Weights of a small GPT-style language model, trained from scratch on English Wikipedia.
Size: 23 layers, width 256, 8 heads of 32 (4 for keys and values), MLP 640 SwiGLU, vocabulary 12812, 22.5M parameters.
Architecture: RMSNorm before each block, rotary positions, no biases in attention or MLP, untied embeddings, normalized queries and keys, capped logits.
Training: a variant of Adam for these matrices, 548M tokens, 4184 steps.
Each number is 128 + 32 x the weight over the matrix's rms, rounded and kept within 0 to 255. Layers, rows and columns count from 0. Numbers have three digits each.

# o: layer 11 attention output (transposed), 256x256, rms 0.087, rows 137-152,168-184, columns 128-255
# v: layer 11 attention value, 128x256, rms 0.0802, rows 73-88, columns 128-255
o168:141125114086164106127101137159103055130118121130142096144158142101120116109142147083170131168095054122130177148125121145097092129162136140125125157136130146119131127139136115087136195114145106122093122109115146154178154188112115143169131131184109093096157132158120108171117162121072110147135159085155139157134097131106129101116112120095138128139117099120150129121112077134113094111144
v73:149124105102151175149149128130131118156148163151100160183061090147099146124148130153108136079111124098127173108118113135155113133131124170110119137120123170156204087130108152153084181157139114126121120136163106103110086156073123137067100132125144143127137117114095104092135099132166151152116102175122103135107161123124124137093100150161114133137127099134137135077133087124148110149127
o137:133108157150158138134107131123138129139096135107108137154104124108109117114151098159141121082113139157104131156101107144108112137095096112139148153152123087127128144104128114099073107141119164123138103131096119095112161124109154146140132112135152166114113135121099097126148102178132132149141141119142108114144090140172122170119155163138122093136133125092155104082149092138121127122101
o169:103160170143134118140152113133143115118137106083093129137087117150125136124150154132140148111106128127095151148111131146106107111150101150135101126127114136116143211146140136105094130132156094136127062134121125141132118190069175176154192149142120124121116090109110100171168115183129102101154098158127069101141142180149106100093094121148105131114104115134162140128166134146111122111079
v74:123083187074138135136133127102151118157144129135162126168099111165134125135104155131178112149152102184131118099089019123141117121128092135113114143157119123107167120098115134123121111075113093106145128103148125152108115158109135135115141129132089080132131108145137074148149149212080143078122121097097144140084102139114115086131159161128147109126141124092157136108086145121086086138136
o138:117130146148148147094134084152081122184133104125083096152124088153114133128116133154167065141147125141089113139094086099151090116162115135136107147104117108166107115131120183144162130130152128106114095147122149170155149118128100092070136109124168108109171095173109065129162157164129143118136101089107111151131141107127162093117149122156125139106100087144140147099146121127131099069152
o170:127134116143173124097159079104052094170145112099138088140115112144126103123109128154120089090150133131130127131115109142084134083161094141107069147095128119179106082104141124161159111110141155093079107122117096174161120120099103060119126123077155140105127141130154059147183105173126154108117122066084115167116134116125128091119126148116151139101122139154163155111172098104110129100183
v75:120100119166102073138148142110093118062119160104128183120081113127088161124157118118078179180165105114124120140129107141106117153114133167106138163142107157128129126135151170165170173140123088067087123115126184167135135172171138136151115131117062108122123131102142117151090093147162079186127064100189153156136140104122168142116168181124143132157112107090138146075116109097101096105114
o139:088124106187150188127155149107155104152103151064110121146098152116120114128097144143150141132170135115115121132117114127148146101094133077114199155168075140177099160169130143138088096193130132066108155118183136110146140158124109166112110110107130068080107126102100152014090149149145152090157103102130128144117097177115140148119189132124132135180130148099133085117132158098147153103127
o171:147119163192165183106131153116105063115093147141106091136124162080139145143124160103155145162136132121119109153095180156132122136112087126121133164171078126115133141162147134133121131143161141062079122133120111133179115132137130153141111137086113078150077135137145154125095170108144172148095109110127086188170123152120107174125158139045115136135147140105148094086089154103125163095128
v76:105105116143103118112118096152148126154148115149117118094123122127164140140150147180118117157149130123126102104173069092104107148128089158089144123118133118112177073114117155157085166127090121120139137093074117110092139187146150129082148129146161119131142112105136067096143161125156070114115080099150128124141091103130164160107088166108140140160126161138153031180140147058156161136120
o140:119143160148071135119152092143108104117107118194100123093133125153155179152128145177147146135153101171137119127148125108128135096125147155137091076153132135122156130105123108203134096047151121104095108104141141143151130141123131147128105139131136097173170126112122112159153148174147151161126086086136155149230118128143198099138092122128127147111105141107162173116108145102175143087184
o172:137152110119102119129103127146128127151106125119081153132119144174115180124139117195119163112142119154099148136170089128108138116163113151133138130065100130144110200098138119187139099138119156120133176084145128145106116106122168138165134102143106125094123136100101119136191147160132092116160133053105155101171139144131141123102092173157138175161106152096158172154133146082110156127147
v77:147148154130138127086146106142130084143148113115093107171113133104124152133138138134125149148117115135136132128133127161077099146170177113148121082133159124150132077130092146159126106089109105126114117110150122133131143124137092121117100147113088128122146148097108180171096108103177104164172058107142124134116146144177093126141119179129115100114102141135092136145159066092160122131171
o141:080112125150141103159105093141171155140132139093111099187111140137166098166149137167151127122124121129200129080135134141104102158152153116139192152122122172157142111113152157149103145160115092137179150105172119101108148135170139192095140133116087138102099136148150140107090117156132122105137095153159114129118138125145122116094149109153137134169196163147135120086153102086106125153098
o173:072076178122154108150094092160156113134135094136119134145106168124165125157154135169124115130109118158214128125141144179120130123113158131163189134152104123118166082164118137143095130097141107142144120108163127081144149117135135155140149166095132146138119135126148109102067102130114113145150110149159075116119134131136133153077159126109162166101179150106118117074141124092112100072103
v78:148130143130188105152103124091141220126160107150171151055158140137131125135146114131199133137097152170143104094190151152128109109109128087070119122182138126104132171092107117158158176110106134151087140141121116142141115176142174154144127158180121127101132110140122187149096102111158102102059159137173127137133111086125141186124083128114159116126125148123163076112169114184101150146088
o142:128154147044146109175127103091108138079102139146158093052137064090161125104112116139118145147118085118193097105109171156150141128121139121081075137153130104180155056118115098155154174151150156113073099140178104076112126179152139093132120106153136112142093132103117154127080122105098175138088151130195155145140138068084130119123057153135151161135122132125146163109115116125109130125178
o174:143122154050119098122117092098095098093118152115139098080161080094153124118098132141127078143103142145148134091100131112133103163118115119085106160150134111122121115116106104130179160141146160118087116133160135142123134183115127112159123105139133097108125135119129174113090142124131169124127149111143189136101117090097142141139110139190146174135132111122111137131113115124098106133125
v79:154153146146103109115137149168112142157131122124088148156103142117141135098107140105112107096140093216127153086200167129105164129138114083119165090166167133095119122137106119118085171092124115136121106122095105115111139103118148118129169092108115144153124111100086119117117120088177088157120136125146085113123126131122105152102138177067147123137121119118133107136107175131216127095125
o143:088134115146118142122112117124169126153114153168095137137119106156130150137135148107097193149124113124122137080138115128144104119126177111106161119159125186122127152126100131146092150109118077113160116144110089089126120139168157092122134159143135141115122120136100115077135144159115089134107161216084144070138104117108100149144132141123136140148116120141091177092133156165154156136121
o175:105134169151139093111114145133092092132114177130104134091153123163096120147127131113123158140141100133095165069138081112131099128161131096109109098138144155104146155129127144117121140144143110133092091141132071108151153146155120092134126143140184164127125167131152112081144144192104092186140138172114124100092125145140115124170153132116154169106124068122107126098148114160206139101166
v80:089103142085100081037134109145134159118123146146116157123146151137159148137101158136157149159118120139131199152170087144104107095145186146090157149141123075124154122146117095113125127125116107112103148175177176134150181133074091061157195138133101154086114120108172129097109136190137168107121138157081132073099139165156135109146092141149112158106161128146136135150127142112119096113186
o144:084103101132136129090115098085147126145161126151117168130095151130131138143078156102122069128148120156156140109127115099150098107192132115135123137124090170094136184186163166128110106127108059158120148097135152168185093118098141099137161120108092148142154111149125125139139153157143127115103124113102163082092144148110125138161121132115133138143104088121151131147116147123125098095137
o176:112071097079145101101101068129131095117145117185162164070117180113132101130136146094100081143104073142173127110111135108133159069107143081138104128137114108108138113147152090106119118112108107146141129126107122156139164113129134119139091130107111139174110104149142138150107149126109141134097162091164123123123157128094102149119105115099156104105143115111173147156131109142124116128152
v81:103086178135140161108110150148140183157102136160122142162141116141117134106128170124139122119115103134124160160190108118066097157114103167134143129142123114091140102143082117103091118082094107135126096083091155078099112109093099111089110133120142087112139110107066142137104135131137153164133112123133116112121140154143164081096165126129079150159143082074125142063107077176164135035099
o145:088117111164135130147112131169140175142160151101093109208099097182146098095120180131149089134150120121074122089095123081122078152207149153083171117134086180135107144139144126131129140104124070179149149096120136110169112106108137137093112124090142125079093098158109089113163126163141150163120079115152139130121136172136150117114175114174147111199153162114099183113120096176125104122123
o177:131094146127126132143145160148128178123119131080123120148117133178140118103106124117154069114121160171124132063124167086125120136167138174063137110143085126148123123155135060140130132071158122160118157094071099112153121107091156114101089128104182119088108112149109096115159142096124151160123099132148147164121090152148113084127159131126190096159135163106153151120151128147157144105137
v82:133157074114130149113143096144151122138111119142112157125144111133114133158121121151096142108117142126139091166052157124114136103160132115104094151117179142092109075117159146124105129139150107159105115115163140187162069109167156115140155182072132159117130127150097118159127103079127144106093139198113130133134138151170130136103131114161114132168076122132082123109128121125114150113118
o146:128091138098114090103158158113152116101031109146120130144136117118127113094158124155104177140119196150215127173111136139138174126111123142127097089140161101126124116168103112117136074116126151161099127178093098101117126105104115123166096128131114128133147138126121143144127106077082140150092114158137100179144130139126118170082183096092114110122125132147118076167114107154107158144158
o178:086161097148129057103139096086164109136093103110095128116087111101122100104137113129129140117119137117154161139101059117141139098138142176129102148127148177129172169153115138109142070143139088164124063140118167143146081136090118130147115126141103145093100122149108105143138113155095089138162096168142094123125166164134116133103124070133096121139134130176084139130147086150106127147120
v83:123143175100180137146136154132146160108105109059155142120141132073126125148114114165088101135103105141120102106134149125118131168139128105127129109109162114112129154141137115082120110145164113144118130141138146186085117104156163151134111134111076100138133152119146141157141092139110122108118170129108045139127123134089089128128168077126145130137162134158162137123128157127140144141146
o147:140141081143109108102108149159096182121130123090119179127114113162115136121119141130119148132132134132054083142144168156124127152103122155112116141121151095118087144131119163134120112141143123114169134125159143148157149116131112099125150114105125123110101128127143155129127090131124103107134117138090101101121121080086125126108099154166140085118116103118105128165127141101122126175057
o179:103198110168143154069123139132082143100161183083116170117135088085118102120107138133118113098135141136089131129111170111119132134150127118145084104162160107110140144145128163130138130122166166105093122099118100139117146117124084098147161133166113147184080155121161178125121146166124154116157076130081151131101131115131116142136119152146114097150143106098115140133128114082136120176118
v84:147111112106106120134074120135154097115160114140130108118166134120162110134120127103144097118120140140136085233118130102168136125155101070134125113173136154085126202141094140141176111097121155097160110159138158197152112155181058164175128153173105157112130168194125152097103115150149114129101111121148166160122111133106106102155164135121143098128063140114152071120125094113158103088072
o148:162105132072140135153116161102174103097087157166145071100153089152137112114124173123184075121110130116201078123095165105119170119135177158137128086120145150181123090154125128149101181122150168131112108144178127107129157169107066111114079178151110110155129169128115099123099114133107125137080114142166077173163124143107165072137141095143155145155120156140094140168090084172158109090173
o180:209124119100117153172107133065157116137097165129119094149136155117144143135105164144181103128120165124139075137101142120134145131091142137107159161136130131162125078145108192125112146153122183091124134146163151126136167140160091130102094119104126147138126158141121165123104136138100130102119131122147099142125157098102157095140207085109152144138156154122118155125104105175135100123155
v85:154150137107111167135100121131157116165142103099108100124150142092123142081107111133175129099113121114115157160121154095155115158155105138127163127173129143104129145160082143113167107135111146137110170086115097169095123123147118122158097108155114128117140105152176093127124131146139130138117120076152116132137104125124079118140120173123108117139137151124126155077107118184133157117106
o149:130139159138134131140133107141156129114091128124115060128146088116125183149137086151171098159096165144065117114158130124115100158142126136144126143154126162175135122088118139142102122121121135122094092117136102113139130175130136110083118144142142177136074143099141128103110146122157141145124118173114098168151125141141085100165159144165139142159142112094103142122103118156135133119094
o181:150097151141159133154134142130140137108077153077118059143122128129132219139167073129143116142131175132095137095162172131131120117150131163130122149136089160121113118161115162129082105092121147114081075159138096096190114148112126108103129092113143177124101113100097113101086149117153156170119096182104105180154150158164080120169187148138134143136135112066144135161120147177144116112147
v86:143117121111118121107123083159077127104206120143186169124136105129171156122094125112118106136164101169136093198133132133131121097128120154104131160137142140064208193074139131129183100113217147104203141125150154145133054103161130125136157165160098155176144157138128110119135148136095088094128148089116137078128118157176173101147119130134177170181094142083126171138100166110084121128123
o150:151111161115136114125120143116119079126163152142168167095134178141123156162092124151197125088146102161130114124146142167094178129155131162140100092133145132105088167140121113090116110109169135123072125131109103132137154143081082106115133124115131076137169144100131122140129125098169120151166129091103130121096102147141139128136130156131140109118102140083110117167104157131172129124164
o182:120130110136153160176123139094101140129177136151140142151123138079145155120084118140192156128141125166165089124169133118120139099113123153144116147124161140130118128118124126076141124148116107110157117141095164094128151115156145151054110080101149082156150160117079121117115114092126113135098141132147107126114131093109128178111134087109129075152137182143143111100143134122123164146137
v87:163113119097137117106104132126113132086119110115152127187126102171118147113123144164144114094116122157121136106188129115111145117105165137152152112142129166143168161107114135112113125068108154118141155162113122122097158129103136136131113126106092109142135112145091130099115103128133111171132074110105151118121101112091127144109144192144121043175094101192119113120188106159122138108149
o151:129144124131137116168151134147163148126120152167121079133153099149151189114143170115186178126120110117090117082130138157133132133083165151128109126156155180139145139094097138131148112103106085120117123109146137149107122148122149116085162148147119131117119111179170133119137126138174157171121099183191101107147096142101151109122089119172156098153139120136127178107141159163137148104114
o183:154096152129154092141126154118151107152103117140134111143153140179116176126165173135138146104151127142078123094098139110091158130075089153145143113139125139111181160163107137136137097113132128177122154064087099165103152146084125113167145096101138136095111079144175124159137145131128119188135118180176084092107090154145134108063163164173177072080128114114146153151144182130132129082122
v88:072135085111098129140113152129105133104154091130119117092128148152166136120206138164141074105128127046118155106111109066117088061110130130146081105112125162090118150124149134168122109129120091106123121135140111120160088180093111131120135134127126119115121146113143139080139167161117199170121107185108174140124123126123150089120097090135085109148135132147121121112119116116184130149155
o152:152112100086144156113136153116120091128136130100126155139169142101117157147175114125131101114108110152145103226060168110119140083177110136110126080143139095103153123149170087122098123100115157147117155156113126105155118130071130118150071094106095186162125143129130124164126128145137145112107092071171143175142125174142120155136143104068167086135127146107150148147112108144118107151164
o184:163160108070115118101128122129150084124128103165147155139146155156137142136181142131163112105102086142108125172101148126122149098187142107091115068108158135113134151140144112117146110076145123138115157097101096154129116172067173147130086139153058106130152104103154116173160144138138122028111086065163113154130111149119116085134107130121122083117154118096131161157089130172074119167127